config.toml
num_attention_heads = 6
num_key_value_heads = 1
hidden_act = "swiglu"
norm = "rmsnorm"
norm_eps = 1e-05
positions = "rope"
rope_theta = 10000.0
rope_fraction = 1.0
qk_norm = false
init_std_qkv = 0.0408
init_std_o = 0.0506
learning_rate = 0.00584
max_grad_norm = 2.0
Each number is 128 + 32 x the weight over its row's rms, rounded and kept within 0 to 255. Layers, rows and columns count from 0. Numbers have three digits each. The size before them is the row's rms in percent of the matrix's.

# layer 13 MLP gate, 384x192, rms 0.0587, rows 42-178, columns 96-127
095:125158068153121047190131085119171099152163152116150088075138083164142101157196196147068115214090
094:130103139110201105121118166068063123156130189130102161158129114095109135153133110137166125166126
092:114217115180115129138141172127122098128146210142163112131138122097141136130124147157133144114161
102:139141146094124132131163125030079141101138117146086204054157087136098080133114111149120088148163
099:090169143113190136169139169112138142153131173130134139146105178166217125162113112195098104124149
093:115136159152089107154115133136143123146162127166082182145115129128130182101081065115134148081159
093:177156159158126144140099121153114111126173221171145138102092133091123162097151086154108156165133
099:150135112135121119120112153157131149132044164140123155119143104167104199138134085125126092134130
106:086118152127180090090128111132124187139122154074155151207076126121122185107095114125092103150088
104:141173110086143169185087145090061142067172081085147126147108165122151149115122109128204115118128
104:161121134150150108051156138075145090128146163149164062109128085050138123114142136132179156160147
105:110125134100141127102115127135123112120111122134128063096078150143147088072134103087163077153078
092:119183104119148116119127021101147196125115135152197192131183020142136103164128125160170046121126
097:200138100086147093053103099125125125133091078125080107100161129144128059117156122136121176121143
092:137156105179138084105072151135112136056131127137142165111182100139097092098066096104142147120148
092:122146111136130099095138114108110118117150146125131144111087113144095188164108096098092096104095
108:143171157123115116139104127097060146147181134157122212127153164170142128113089125121096123161103
105:125157105158094115104132108119174155139104170091160112115120100146132149142117115105121122117133
105:202106141173196076196109130171133124107122127154156102117089115105150125089132124090160122149168
108:154178155095140143088089152087127091157108143110116111047131155155148122152140128184175181120145
093:106108175109115108124182096067125167103097155121155114157190085151162076154130154090109076085076
105:138104131109158168094083080163127138164117139074174142132076130142169164148105113203078168111160
097:168150157100111126151106117166148075129170081090125147110132135099139092113130127109142096148191
103:074162114142168148167139103089121160132113092106115183093148147073093186161050150104126140081115
105:156143110127043173131106107148135178104100132163112164092138192139141157090107169181121080145137
099:166117132114103110091099097119150162099172115100129157137131062138136145110105132133126159094164
098:150142141129149169120127149142109134136092063117113107122127143129147128133121145120098121125144
104:094144135072109124111153134103110108184149138122161105143144163062151105076197097128177136130148
101:114157132219136127184140122191055125092176068142135153106150173108092128059130174108117106096131
105:147128088120176123089068205128204100177152055121136107144117125092128127139101158169118167150184
107:107164136161148124115110153145152140099141198179147154116095125168128136123081145101128038139192
097:132093086097119112148146123128115120124091142131127100041156085117133120206151101157021177127074
090:118097122153147115161105136140154124080129147064101141115158085110070106124153160114081083126077
094:099084140094154089165143161127122118189138133113176089082089123143106136129077102113182199099170
085:130169109080126130095145130134097119116122172115119112137159147127111137072168114157090088159093
099:155158129077131160116193115091195182074108176096097150108198144111071100096121125096172113089114
105:093126167109179110120099151160106046108079141101069042162108156126176108132129085104110108091154
109:082139140134125093132075143114103100135176124122103099133064129051147121141097160127141134164143
095:159138057121163130098118109124173092113138156113109230170119093100102145123123175115137125168124
099:128114130128175100130156129160089111185083092114115129116148165100149096165133145085183135099072
090:121159200120129160102114154120120125169151118052114106112088112174138130145140145148154104155107
111:099143123148120117164157179188130074106190101097129124141085112122163135141108160095071155171202
108:125133152112154113105138171088118155079168089080165162177092162111107144138141109138129095132143
102:137144085131050155119063128205118101065194107137116063172184107114112125089163145122136130121149
105:160191170114137147170154104143119163086201136146139082095122154172107150114118156143123109105127
105:104141120101072105171149121056137168145098143102174113169100167120172113088144084134143160131126
094:152156111088161147046105128122123189146093121107136106141151115082175101129073109109123154085130
091:081213113139113087138169114179095129150138134140154123181093117105132192174138146133141146146104
107:172136104126178137162121093148093114115112154079129153133134115087173088183144087139116175094169
093:093148124105153085172075110135164134087118077118103116110171173101088112164182158144130112157144
093:113087099104118094142105133147113126108139153094090144091113155125076104116165092117064107121176
104:165125134118171144097127060165138107121133112050114150161139138078157186102128157057142137107098
101:084161168113123062145112151107121163130137171104131167114111096078219083123117142118136142116153
103:152143117142118101126125144062126084108141139125134102092143101127131161170036125149078130189134
099:143120172094090095087189085113134139119087121169122162136133137125119159137128104139206102118144
104:084078143141085158173145097162117101103106125131107165111129098106156131063114095123106167130131
090:159130144112138128146097123202131136067137110139144117121122129119110061052184065148092127098094
093:119186110056119135134148140137106120146167084132103126122145135153189189101120106092180079157110
092:112110122143162114199079127156088135095140085136102137098122178118090127133076116175084137130156
097:197144133104145105121154106163180134135094157066102138159170147192115175147109120129157114131191
098:081079111157151111084143110160144123143114116125079128111177057138087068132106184117135205162158
092:083156099135131087053146115123140158085060161158176079140163143097089138161208147203103111118147
109:130101080097118071086115078127178182170109142138192155139126160055145127173097167080090127092108
098:166143119151113171099054131094099110148112111135109081048105102133096142067165195178158129165174
096:209128172120127083052112121118149083175160187079121163154104127101106094106138094116139142071110
099:095094121133192099178084099143119117171099092126197147119150080138122144094083095147131124128158
101:077188128116166132182129128114094100132131110114098144142103123094093157067130118160123121101104
097:189197111198137112089123147041127135158093175125094175166139117166107081136066133052156137096127
094:143119136111126102144121080102161182146118099138129095177107125105132107138137117131157134077127
099:078143113140146175093098135114159111069137117097127173111123179098113079131109126131148087251163
109:090177133089122089176134187138176094131092118086159090121145093106129159107118130078146133140079
100:141144065129114132149113146176182127106173071094174128119189142060178120113113156150108179125125
107:133182116112148115179168127132130115149133121213120111078172112141118121105129196101145177132160
104:128133143157157141136079183131148117105150134148158095163151133114074180133095094116064132124161
106:203099126132154139123148130091119070129185074131143123108145077113128077152170110114096147158163
091:108125089136173116170154102132119158099131114128142167142147167161136092153146096098166083115095
098:095082151102166116158182150189082125136099151115149125111149202107146216154120150144117124087136
095:115168169173148125139134125123192145082118168135173124138149121108127153133141168133176049117124
094:159153132110138097112102134103128157121089128201124153141107084056130173156134128074107140159189
100:131128090183143108193148161141157183176081151139089106156078170121104086128058178184103127182091
097:099152109160092092120137151164156164103052169129107171136103124104164179147086167146139123137123
103:129083120122145125166127150206154130114111171117132143109177175119075145161125069160120139116078
103:151154159111151107108191171107126122156109185115174104149130121108154059123128099115102125056134
092:142145147158134168116183118132145156152101091088119143102148104105145075175177134111150140175081
103:135163104115150142139179078140158158094133096135123140102155145108177130104172162134113134178111
090:140147078136164115156157101128125155090192128142072137084181107155123109155129162105109154117075
111:083134108163143089138117138133142137123149072216115129127124084135125080160109180060147120174169
101:121152145138208127109107098123177130111105119162111157101118128137121115168151122077091158142166
101:098133178148158159090169127158112147137111123164136115133097125076195080072083183092120090155092
097:133095153064116101132110103108115109137140046150106148088116165119140210150103166125114068135127
093:120076159141187105120107107128143107152104134113143132146139067171149117101119142116152163095107
113:175043139095094123170132124144132143065141114118174132134110171140135093080093131196138121153136
093:126144179127146163159099159153114133172156180117171094120125120096072113094159145149155096124112
097:110138141199093100178156113126138125130153095130081197141141149163112166086142097126153130161046
098:134136124109112097111175122172138146080115218121176148107084120175151138108145125190176157158083
112:080101152071080132112106027074086073060090113103106149142162150094109177144113163127084145114123
091:107124141107200134117076142162133207154156168076151112153092091097086126156091168043100192148123
089:076166128184109139132091136098150117156147101100154115135123110178131116087102171111137104123153
101:161151143139115127155089137086120131121123146133113181130136201083133091119091126109194155106129
104:142168154171177123166056146150173126177126128105101134120114159137056098091127059151089076109116
101:183150159148185107081081121159118084131183145133122090131169092135141139112124128137104160178119
102:149116098115110161080132135103200223081146134140123090148087124106096148085141187096091034151118
101:116117112130145102124194158129100170189144089084120093079164128136101203146168175125079095129171
099:143150187130166140094127091108136159086156085082099116110151101123133151152163120173138120135136
105:180173104087073190102172149155141140130110088093134173083201119079126146125087131100116139090135
093:108141099099123092149166118102106130132108097190133064114105187140134136085068180147099102074159
097:118115126138118111141077142127130109178172124119172145113147121129157131124154136098105140082115
092:131154167137090125115149143038166128145139118176091151092096168136123168153069162111106164211077
101:177116118122129154114101102138164158169127172080090182117149086174097142053135096136149134174085
105:133172121178068112099118126130141109074173116155094137152145144149136113166088103167127160182097
100:143045117168139109145126074120119049138129141120068172113164080152122116183135064089182160153076
103:115217094155099123090102128088073159121076094146105181146173157131163126108123155176196153122165
103:109146074083110171102127141135150163151163080095090124161128143090134124109108114185129125144156
097:135167121118144139135163120111167130134128098091147117165147109127143168165154159138128148147167
093:157129114132178145144144089164123108091140102135164117175059106135107138166150216147127140100131
095:172194188122132127172172110046175116140166093160101103079194130156134141123139123162120109136177
099:064153084123111124117133195132175112117104158128121188135132113168112092183110111085093132176132
098:134149094147108128189176154115163114138094124089154068137130132136107139136111123147076110181151
098:130120097110157073130086134120092167121129166170116139124138151093087074159079206138201055139128
107:059180150134132108164165125148116179116051079194179120162143071168119150086123163152177114115112
105:122106041100081113114119096178114090150097173157164091108098102112115088059116049117080151117150
102:103124134082133072175104130123139108105100140105174076237161111132155121161114153115143129081123
103:103127121147100148141098113158110147161072051135163163104142085163156154154130139106090191142076
095:211097164117125122079143119101099155125080167127138190131152101145160135115100142117117136129140
100:137124100190150175155102115135153156175118125099159123173172112162074131178076087173140102179110
102:116146175212133120175096101169113115211071137108136146120188174143179146128106153191153094117099
099:173144134158066129059164165155142087114148117143084120061211191148127115099167124179167161112103
093:157107108204146126129096110105217113134164176137153137094141146170152130145118133103122160140103
099:096079110166110103087088093129087119090091137074153082108094158129111142123139159136206108191160
100:103109117165120116128078082131129153135139111168150136058116111144169188091105149142091160170092
099:132126127127129174159101069098118132118080133133099092133081103125133075095147130072159165109068
105:187098111107145144136072154059130138111130096108071103136129117109138123139136095194126125061172
098:139154101119135119156087133140088123077130147160098111117148161162121121134130172106139110140156
097:136099177101156127150138155144152153192083174150123149135170113108174129086186121118115170153079
112:074115192098165168131188112098160123140163127099177109108091177144186086138109149095111189160100
097:158086118160179090132177126140185106126155117164108164170109096063137069086165127122158076163159
098:157109145152186098160101125074097087116200102135135093152192109114094071157183119150150152164182
# layer 13 MLP up, 384x192, rms 0.0584, rows 42-178, columns 96-127
102:142094117140164133145151106167150085140119097044189185091121126108139137190073165117155091194101
094:092138168158069172117152180135141107083143103129166142107149110129097142067140087125141121179165
093:109097085121159104140168139098131113136170084096135144118113129145121069104139152121073167138122
095:132127122136159169146147176128094108068127141131090115124139182152074141137118154084130079161060
098:162186127160191114089140173102119147116079135142156142114134136133184122136090142159114171089136
101:130149163105118120072087148118093117047114130108233084134139082141117168074106183120109127089137
095:080132122115111144106147059120055120111109115114161142126141195170136051126192101143192186058122
101:137111116154139086160125133071139115125089105137092170129164093130165139117137082153152060119170
106:147105124084188162153122077117145106139138080141151082168103151188134143150125142087096153184117
107:074114182072135061166135177139136135171070145169107140094168184188055102096137092147130145116139
106:152145141126112093091099181137229102096151139088131086112110167169188165096156066124125098096146
100:129110120114195143122161066175171118188117144073146121128159174138186067154149197121098145095114
102:016097147102092135153118157112150181127136119146106092138132119180122109164129147147121108144117
098:131136075163087083083183186142126134129122106142080078153115139091128110098118148178106153148149
088:131064159137110159066107128119118112137100128108112117137160171121058132149143112096126097119120
092:118127132115137131102161148143080129095103153151182122121109081116110142117137087093087111108135
104:162100124102112141149111192190152167122166158160161124150119121130136116105159165155114156137161
104:186169152095148116110120091204161147154119066123119104126092082155148156169115069125090086130104
109:112149124139078079111113099113127156140148068120129114106141153111151150067160129119136184107152
101:113129163110118095126131119166132092117120103129098087107104128124177166103152107145079161141089
093:087128176166113112145057093089059081130142086088148149123126090102066075133155169147134151107053
105:099070040082077164120143108121103186163081125186087104126141152144098082175176170165124153126118
087:141076184128067152187163158103112104135104116115146202108117143146124076101179118060089146024124
110:091127170114119109149085151155140174187086108195121085106163134122101142216111126114145152158146
094:090091132080142153094131177132111083147150115123119167116116093120172058095105087202165112119158
101:142082166108094168077120180143183177163094123177111102179153088120093148109073097162128141127090
106:087090074164140112119083056134163136116089174107127112133160075172127081157108113195092131127136
103:145159132141124186126165126141142138150075162144086151168074063151131094174184148137154127131179
098:077137116120161122125142167134108124074130092114082121153152094100077187141106150069113130115148
101:129137122110143096079138125156179106158142108094094156104133113111125098122129091168120173096112
098:120157078167123134134124155142173173092129132158085103071142104076139150132124144186129152075127
099:103155063131072137111100113147142106147156086103095117138119161104167184145120036195143081055159
087:139138143156086046163165093075047065104142156115180100125121057104168143129123111141167115133116
092:152129137165156152157158138098070084120115098086177079155146121095135076126112092186159148096131
086:120089154096137144141117167150131122163123138127122119112098109114153114145087151102167142155188
095:144118229141088074150094095113145086127127099119185068103141092155094091156167128150149138086118
111:051150088155163093102162110115105083108100126172077186148104135134080099131128144070088106137092
103:129141129134140084122073152106196129156111128137128081116068161149155148141084125114129158117088
100:156129123198127138175144139135123119142138125129094089138145096183074169082130118107154159142133
100:112103129101137095156147157149080149075099117122166178142070110068161112157051148168174167122101
099:085111107122104135168147080145153089090051137168139159104069063127127119196134139095128118108132
106:042132128178147155161148142135111100136167113083135168111141112095154081169126096109080094130127
104:102149173151082180098165153114132136091108144111097113086128122154134108098153045128118089146116
102:125099132166124141116176102142161135162128190109113126121136115089134096136153173088110125166145
103:118059100169121135080140122144124039099134160173090069131167150099148110174159176127109050160190
106:188164173116126110096119096152072076063198170115116151136103121148100136139157121170141087108084
098:128147153072132098116134057152188091167109136123127111150169109114152140091140111110147151145082
094:090148131157106107149091170113117130083087157064125098122203123140170124144092181087120212175115
105:118104152121134126128143148212080078136108131085168127143074150117077194121215108146150101107111
092:122139105135098099166126110120123094089147121163058153048163131109114142156156088152061079134093
096:151100101131166126140169119155126101142138121144127083109120005136110181094144126126101143121157
108:036144127124137128106139155109074113133117063168149139154083135096087217137097102155156097150151
102:117111130173085118124152096133084159124049126126109179147152153137089137109062106047131104141094
105:143140067138114100100094069114193107082179118129150130167193219128141042139123101116188133096093
095:179169144114139168069116155064142119127087078163087113181096131097082184124142225147156125138062
098:085150104211131120133172144149106134116093114183097141096102158142054122067167162103116097164131
099:115090106105151107130156091085098110188146115140084191198110137105221092102091170151123150077123
092:121168094153147123179043165218132154119100134115162096127146156108055141155106189101204138128165
096:135152182164091211110132116089134108189144164150188122121064128089169170068144116153135140170171
091:151107096170163092174161092165120141131104160165200130088135094120136101116158110093077108085086
103:116185097121146136060144174114082064123119099107111151110127139121159181100172128092107107077113
095:136185162159112130174109157104112142125146171126143110147132149121145126056064161150106103094123
103:128146086105190226113094130178095127145128106145085108119109086163135155196161108156129096123127
106:071129160078121140109098185111143154079099110132099109150074213121074169152129164123095122137209
096:129116170177124151130177198124123124133142088085177059105149192122102072127093125126134111142133
092:100168074156140147178109137131124154104100151161100117150070099127183134123186124144141139137151
099:123136165129120069084097105133067162144164133166121120175145092187098147101124165093150161084170
099:127131122118131177045148146128138113149110131166169140152130170171097128103084166099161119147141
104:152183115125056109142148114113072128132072096093139098159117103112182102100074198192126167105150
097:131158170112204089111110168113169177236121115188078085178143061115131143138132108167129133161090
105:089135152061097138151102143162099129131111169118107121185117120076163163112145075100160155099164
106:069134075140106146158093093136071084139121150140103171132155154083190134149137128174053171092093
107:163077124127153127087148175108152153160076129136119090164153165073138092223094133131144119177134
101:108171088068108132176091153195053145133119107113085079053101135116039152209147145160109155117116
107:200144147181168064096113132125120176118110095126149123157085145127139136066122109105152093103107
096:149152077096170127101132093098162156124154129119076156185155129137106118099172095118194140066139
098:124124140173131110121149117128129137186080158096117116078163140149141116134124157129105142140103
099:152101113086118136120116157172170095125099122126201138104159086125128111117139103081134072142183
094:119115186098150118106096108125127158138117097113156086123183079165120100192089158143182125148107
103:155196180127146127138131138128139164137138195146093149097177060194129159114099122109133097121113
103:126169130142120093089102103111128106049129113115110129120161070088123135137163137118126167097123
098:065155107101139093140099112107120115162158149134171152164157127157139114180056127100076057125101
101:122112077078115139104142092132187108147176125135140090175123170129128098133141142110083187171144
099:159105100093134137141128158123153133163122149135163129151141136100069125118075156110145169217127
101:149183096124131086085076128154091035156107047083092191159140102147168156158138116128115129083151
081:137134109029158072127144160138157062140087103079130178158130123076139129169120080137138080113127
109:103134164084190153155139114138116113128125140153146124141130187149131176059171124122088054087150
105:115159078202164128119181141112109096140148159127155110072159098134154108209155103099110177071177
097:116169161155113171164135144128089104138116146145076124141127098151205140124150120125122133162146
100:104132076125186074122107138148169075186200138098164137169121110111177078137155115134152151138088
097:148179237089144183148171081140153145119130164189151101121119068161087139113137123059174129175112
101:116173078175137086155086166136073134083109132106069166123137126121108113121122131119089150152201
095:137140127111182183092146092136146142076074099141109105114208125101188114158163128113090092130108
096:109169185159096085157097134143147072118107139117135120098144172110130153171139142132117166118075
097:167146108162167118165137217111094171157161146119113105140111146143120127142053141096173089174119
108:099120105071192155135138181105130109089123157101179112034071099101147079180134136173141113087148
092:153156122100129086039138114117147083167094144203130172129115164133148137140137117153155092142086
092:179160140091148102203117178075121071124144103146137168112147191073175128153108103131119134082162
102:150108116147160065174110056151114166149108119161155205157094172126152073123096130103136105116199
091:135161083124184114131139147166157111067169092197080129128135110128136109141128133113090120118182
095:129180164092104152129168154064114105131120119113166169084072138095110102163174082107133108117126
105:114112109137178166177120128102101116152150141072144167146096137157055084138111215159096140118122
098:131182146060130152157060115101054089115046157124129203123123120086115162131119128134182125109086
103:125143133126079148119173127154129113139142159114123166151125085141104171046150129091167125137161
101:083185114062123137142122141194115188136104123088161079134119133139201149135118110106136101142132
091:150111110079105114093170175075136114076187179169090105089156162091162087073072143136124166135088
088:140149117088167162096093124156108119155084118149047141094141141120129124116174173165172141113163
093:160137184125119117105110091154131122213168111116118129108111119111133086153117099144126124103129
105:149143121085085121094162104085057144095159121220108096185130159162084125102127097162096169096102
101:170120124198093152144127081164142132120110045143139131120138108141122137082154124137139110138095
106:133157117137111125118133080122128183145054113127200092118124146144156163141144141145057122090123
104:121168119159126128149143140123078126139055188089186116148146103087159127148136219166146153119146
105:138084149130153153135097094175075069090149140136114145154125143125150143124122131127102120185152
107:140080159127109126189093140164123163124179156192140125123165135132213027108126087083098109108114
101:162163107142138187099132106160106132103055144105186132130092141169134069079157121130181196121114
093:114091121155171167121069120166121117114081110182083189099129135137106128138167117100150119164210
092:150059160194173133140091066131085133132165170186115116141122068207182132126099130116124129120097
105:143056087125103122054107109093120129093163148168150156101188101125091101175149095141138134151119
096:155131141122136126169121137088132146088122139158123124106084162193104144136080148130051112120090
094:117152154112063210144117156125086068128168163201088105084119148126067102133099148141114120115139
101:110093116116153200166082140163132202125090090116158138086091139060080098147125139191127117112087
100:112099083115133095079134140192139203061139080176160115043108145087112118100113162086139095169152
095:065082150079139115142200119172094143137108152063124125164105128120073127095145121172181166103151
099:157083107065151115119102140066119168074093154136103102109133100140154057120132108148167107146118
098:140112137087141073127101186085131141134113111098084132090097154115159134108133163160107117146170
101:098141094127163148112095096116193117143120090164171148123124114183118212169118109107125172101105
101:067148123089095123125113101091080147115117060139102184091126128087158111117087124137100111156066
107:153180136164143090122106168130135108111054154103118148119078147097127140192057149142097128111117
098:090127130119098209116112169127105111142106098132186155156105136158121127126165119175156188109131
099:192153146148123096131157147085156135102140128183110133116196065120103134167072173182131146092157
102:160145091197142147128109139128122180108123108130083168171113124109094133121121148120117123231101
104:098160139172179172124119125107124167160155102102169140128123119153173092099091114120159107114139
100:180119197165117199147163137131115098164120128160136106202092092141156102099091132055137127124140
100:078123108133119120117138102142169107104104118093121136133127148123124179157107149106149110103179
104:114150185169091181172137120117212154127112102160065128138118064140138073074134097103078110142126
095:163100097159179129124145168126163181147108124141120139078171160108126134151089113124119084098121
102:178136075131140179117094088147075149128119100099127174115116149107156113126133109151113178150109
# layer 13 MLP down (transposed), 384x192, rms 0.0583, rows 42-178, columns 96-127
095:110108061161175117145128135070108088133109134131122154122163108191122141150136143077092154102051
098:129140201170160062160144152130103144098174122130112129087130131170110157120104094141125143125180
104:123120098120127071164078131113120123135101056120173089141151145095155126163100120182133161161115
100:122119154129148122149133149084117140073138102147053145114178134151083131161143120159147101139144
093:146102036157154101122145098134153188159115135137135116120173097098162123073111197107126113084103
103:079117077104160123139134094130137112142152114157159068118129112152090106161119098118102143135099
098:114140065132107087106134113128171115135077089113156137111167151199144130134101122188104129114142
104:171121076169147166147149165157129083153145178117141176102155133085110193185083119131132158102150
105:148105159181172187158148091168115137115131160157078125192141095164154122129088122131141152162069
109:146046121172088037071072067145151115131157159132143156064165125184143122129152140113156167082155
100:149112100116107127141095178138126074110220106115141172191078129195057102077063191113131186145138
096:124155142151081080159118158146170162107164127129100109085146113102148096131082150132165129174130
101:124071091133119152104109087064088108138066118167168153129143130115163166166108157169134097168055
100:170148109060158156141144096107097131144142141106139114126149177088141153088081153114090098137183
091:106094183120142160053118112074138180176088088127112147159109120167042122173082133183114148094140
093:160082171103107117119142068128104113131160108080119154139159143087165211151149126154116121093163
104:135160110142180128143103130095096117184148065121138133119138109153068137153130155079074146115119
101:129099147105179115138098123111075122157082118122131114107129108135166136155139111107105125103140
101:117108139135168165116149131173120125151167165162152066113159143129102146150115126128099126142134
102:101117175111117125101202095104126129108098092167174090177091098146108116140121137084159133155129
097:166123159103096104182087116115062094118097150131122104153154104172054110136132175178075141133053
099:142076106160083087160137133144127114125074163129166104162112164133137191114130078125157104149119
097:142092103172120106147124107075108095170072136152174136139110155168116188111158089095072144084179
110:103133177114154095123080135145141146159162119081116180088132170190096085160143129127166180120127
103:104150103127081119124122155101172162083114093110106144092117107116201088137093119137185111129166
098:129167124110150171155160109156139049123144110130123118152086157132140114156121124147125163195147
107:125184150166043125121123097121047099089146147139135120161114135146128176125127150101172097165164
101:080127128111121113130136124065094139162088109128135147128144104129114180099132097168067109115085
104:056176141152109154099156063124072133099161137176177169091120064113109097191189123102070130078191
102:107093142118135095145146099163136098070099138172150107157165186152106161114128160112125089154124
101:162147183138141092150119106148083168104149155182153221128166097142103140083092118192140103158161
099:128095089107128150190149174158094093120099163137058139139121085200157130129069153128096161170099
092:139165173166135026145132076194181117113151134084118149115154112101121112143113078167144103124123
094:191133092145113166138120150098124145166129121137147168109153220163089082162102098146074131157124
088:132101132114072104185110168162146184091128137095101133151135093096119151094154112168102129188201
100:162114173130141112116107142191097132152129120198096166126100142191111216115177185100120151147126
106:180093123116150129144150086133095112158133139104129147121064100132218117129101105119082146175081
102:116128126145174152104107135139115102132080082129128167115169163178148067193095128108155226115175
097:121157122140100160155088159146117108104123154138087198173153096217074106079157103113122194176116
103:153094152117124117066114096137036129181147044159130142105101094087145105181099109150178144094147
096:128096166087161157118144080197093077163147163119127089079112132121117157121147136191085123149115
104:147173125156121075108097134140130127167092177128125133153181119133108096106034113127134161101176
101:104123136126158153085163161128136119165143161081057123134127194096125186074133165090142118106177
103:122093110218148109092183152110154074130121085163151138130139173100147130098099145119040098145087
104:111115143143121144105130112107065169150140086176116123146082136187155115134137144053134139122132
099:151125160102118093171125129131086201132109142109154124072138155089039154105071153160096112161128
099:168114120124121117111037131155062136171145122167075138130114118065155144131133151166051140124095
091:164147143172160097111075166113156071146139105117124148110166090112124095130116161178121157127160
097:162225140184176179154123170146156148092093132107184158134105168109147129103100150139157192165096
096:184079129074121158135141124128098156151153186115059093158150147107152177156149144096152089227162
093:092086092125097152137176114144168125113134061170160103136155139160146110160151095135193137098166
110:191113129070120170110108152115099109110135160064170133154132151136048155081141124118126157123098
105:187125145155092110122135177124162158099097110126140154180104141144089125161082111092095103120118
098:152121154106136194170134137094150119174114123096080119121106068180130115137088076203169138161092
097:151143123087157096130148081082125113128130125128141095140126119186114144088115143100193081193141
096:128136085095122129093150133222115125063209119157158149110113146183137078148110133140143145134159
095:142094131131186091136133128203109147076135156149147093118109116120082163122159092143099167129101
095:083156130103121157123122114158110084096093130141194136097086120128173126187160090074120042154172
093:118139140098131068114112159108141103133093129119176089170114170124189159095075064166120157153099
092:185174107115221123171170125138132105083086091123125173108184143154138144179127084163126213200166
103:119122123192121151157090127138106115081069076114093165068073107164098050158181090122124178111165
108:144147148081125125104163137166103135125078139108193107064133153048139104062141113094175078190199
100:177061130174090138171128081114134181157194164148123156179126113179186132171161133123120113134097
105:113101194063123138040088186127172091123101120203107128155141122124081128130145100090129077071132
096:164109142116078136124138104108165192119104151110094049111135119117119124185176118134127115179118
097:123138074092158137122173174149033080116142143162168152146119094185139154117100154090176137081132
103:112102147179160078129094101145159136179147103132146084158151106065191118110137106158185118144123
096:113127092103189136163128118140083159120097129100086130089153122148177154125098122130169172170113
094:133111097087134077086057133184134100082111149114159127131124152152144089068064094179072067132107
103:084086128149198150109080166141139116169098133148115142080147172155147093139090135104191137129080
102:126141171084121198124177161201191096094104188109184176175116135138168078116141166118142101137146
103:150103118113148185121118101150177138161141111139111151163093150083143201207124131111139120116110
096:150143075163117101098114112159129111070166145116144133076135140178159141083126149191117150128145
095:138114122107145143097106096135111131208075056196136112169083104102190161161086138099145070069092
104:125119089133117086118147105132076167127121142114112172084215126105134106148128173126094113145153
095:084150232109102149123128107140109130128113135200153163113129135090145040148149136090157107165128
101:110151098134142153096100156096123149190088100152094176104086128147166081198065153135130128131111
095:130116173140139077084093140146135147178102101180072162189143189121145117160108132158097147073113
098:085112107147091137158102138110097110149144147135139124120152112136169103161114176165136116118133
099:145196154149140153102122134126087100140135144117158061131063134070110122088087131186133110157125
103:074157067108029138169121121141222148116073123058159090180137099107145105150135124100109141158121
103:135104145157136135187153105157093144075132104108145116122068156111163140118080116116160099155061
097:111151172138149164150126144143089154056100128095129152083149157109144164096130145152102090152123
098:080107092125150080129163133150161218112136112051098129132172138158124147175121118130127128121185
103:112139092110139157122179105077174084160146098137126117163129126118121120095162120167180112093133
085:105132079122120141099186097159139078134138074144146143073134091080187132114154078136074122118162
104:089128085080145178119128157129139112131091168095106139164123102179130188148133150086119158069116
101:107074140053092121113090183137143184116124111124126134156126096119093147131073140100099132100142
098:100148135138113090169183158090122128093088133123113156160152139159192155175173087162162061164119
101:162122088110118155168087127092130128080096119119170134133133133097086076149092132123131133172164
093:197179164157122109135150162113142154160114157115098128104153131142196119156139065186122093116116
101:161091124129051112113090027093147148094126130074166134121086162142116106136127114120040070153126
093:164167088107126116098200158148129135105145135125092152107167089140183118119091197158135113164110
102:141030141144122080135159103153137101122105120139116149084100159174142141185145152100103125160089
099:143132174093059133089127082167182130106171198079117150090140109091117123087163094109103192119146
109:132109129048112143145124126126177107076151104156164135125136145037134150115121119124114109139133
094:140139149123164164124136173171157176205093094160099185057066126089169208098095139122123143139177
093:155068114103185113090145124111116148094139118089126127147158148159139129086165102075155150211139
101:102143186123152164108150112106092081136063196074165064146167099145090159075149164152152207109125
099:149114137127127180120130116103170142110100152147122105151132192123190137211166159102194196084098
099:116156134170121137127092192123130120088120130024123085100124097090189099121167118189110114178146
110:171094100136145188179101171124110074135135071145128119134176110125201121147123137128125111104165
100:138135160198105114132161172103126161145109135112138086195174150114121089094127136160115121123116
102:137122096143167124112120169193149152144105121123137131091081132145077184164132103085140138101135
102:108095084136127104155090130101141109113121141169151151123174142177065114161099124180080096119145
094:160102112145117142114083129108092056092164200079108123116137157130094178170117127123112084181079
094:132119102096102122087110092150105117122161202121121152126124163131141192125093102103145134138129
093:177180099091103094135172145067117159149134133134137131152111114082131121171074110176118143117118
109:156103188145110180087084102097099147166146168122137172096152162186112126061163086113118153099112
100:075162160123135076161141110115163111152114120147117122149136173193152124120147131129122150073138
099:095123154121103106128190138100109127132076100093120158177098106122152090109116114145079110161098
103:193148092145126087071092060147089122059094147098113144129143077119160104190149134120117091186104
099:108158126086111147069103149172177115147132122067133173117081121154141133091135119150101122096130
103:174110086126100151128088090050202117101148142066088156071081162146114059153150131162132078146126
096:138127098142116085137069152076074111170137075118100092119121106085112159090123148088096081181135
101:086123175164132100161128112104149133133155122161132127119113142177147107107156157148119114105164
099:155108150193123156164109044081169079143160162125140113077116144177147172137136155113159128102106
101:142077099181094123113125125128117195155113152144081100080194147115140173148144044129046091177126
102:096098158116133197111152139132113152129113147152090192131116117159137052153071161138102164134156
102:121197148100106165189161114138100162132149106179074148102135132177100065130114161143108119188133
096:149105111095063091140111115160107095120121136140122071186107171159105177121148122095127095150143
098:070097061087152141171071120107158016165145079115150094209161151169141111163103094079169168058132
102:121131103069104177168185123169089100160134142145114139158114123094119092147135138173141115208135
103:103131139157122113091141095067150118102153125113133169064086147088139185092124129132158127148105
100:134132067140154179172156146067137186118163132161148190155170147134142096176201135131127188124136
101:073126144167150160130119097075137122151123099135142108136119087135058144088116106161071113134119
099:103211136109120125092163133169127147125093140119131165098101122103121068094144100166069161128099
097:152100078096114108136105135159112080089126088121138166061180105112123116107197111151154063168141
101:144142157171198152152145124109128119120121143121164174175091159163124098123126108071158170122108
102:116161097162148088107179196126115133118087135098125148150141122177131174118125137112122135103170
096:068156177040098121125135097156087189090158171061085128108081127083135108110112110146128111101157
103:137121095141112218137111110158118133094130161122115164076117126146174141124108112173152127149127
099:124130160116198133152175145141139129108120159104158176130121134146170128134086120136138141084118
102:115103168123127103111168131165129157099133042070122120136086179127074088093080151109129076145164
105:092137108151155180167128118140127090184075065150168142195106170129139183139116154089125124152183
096:096177179097142148167094144197118108086040129145137107109100097157103054164114143118114141137127
098:099168151176099146123131152127163149118084126113128051107158093110066145076125141098103085121099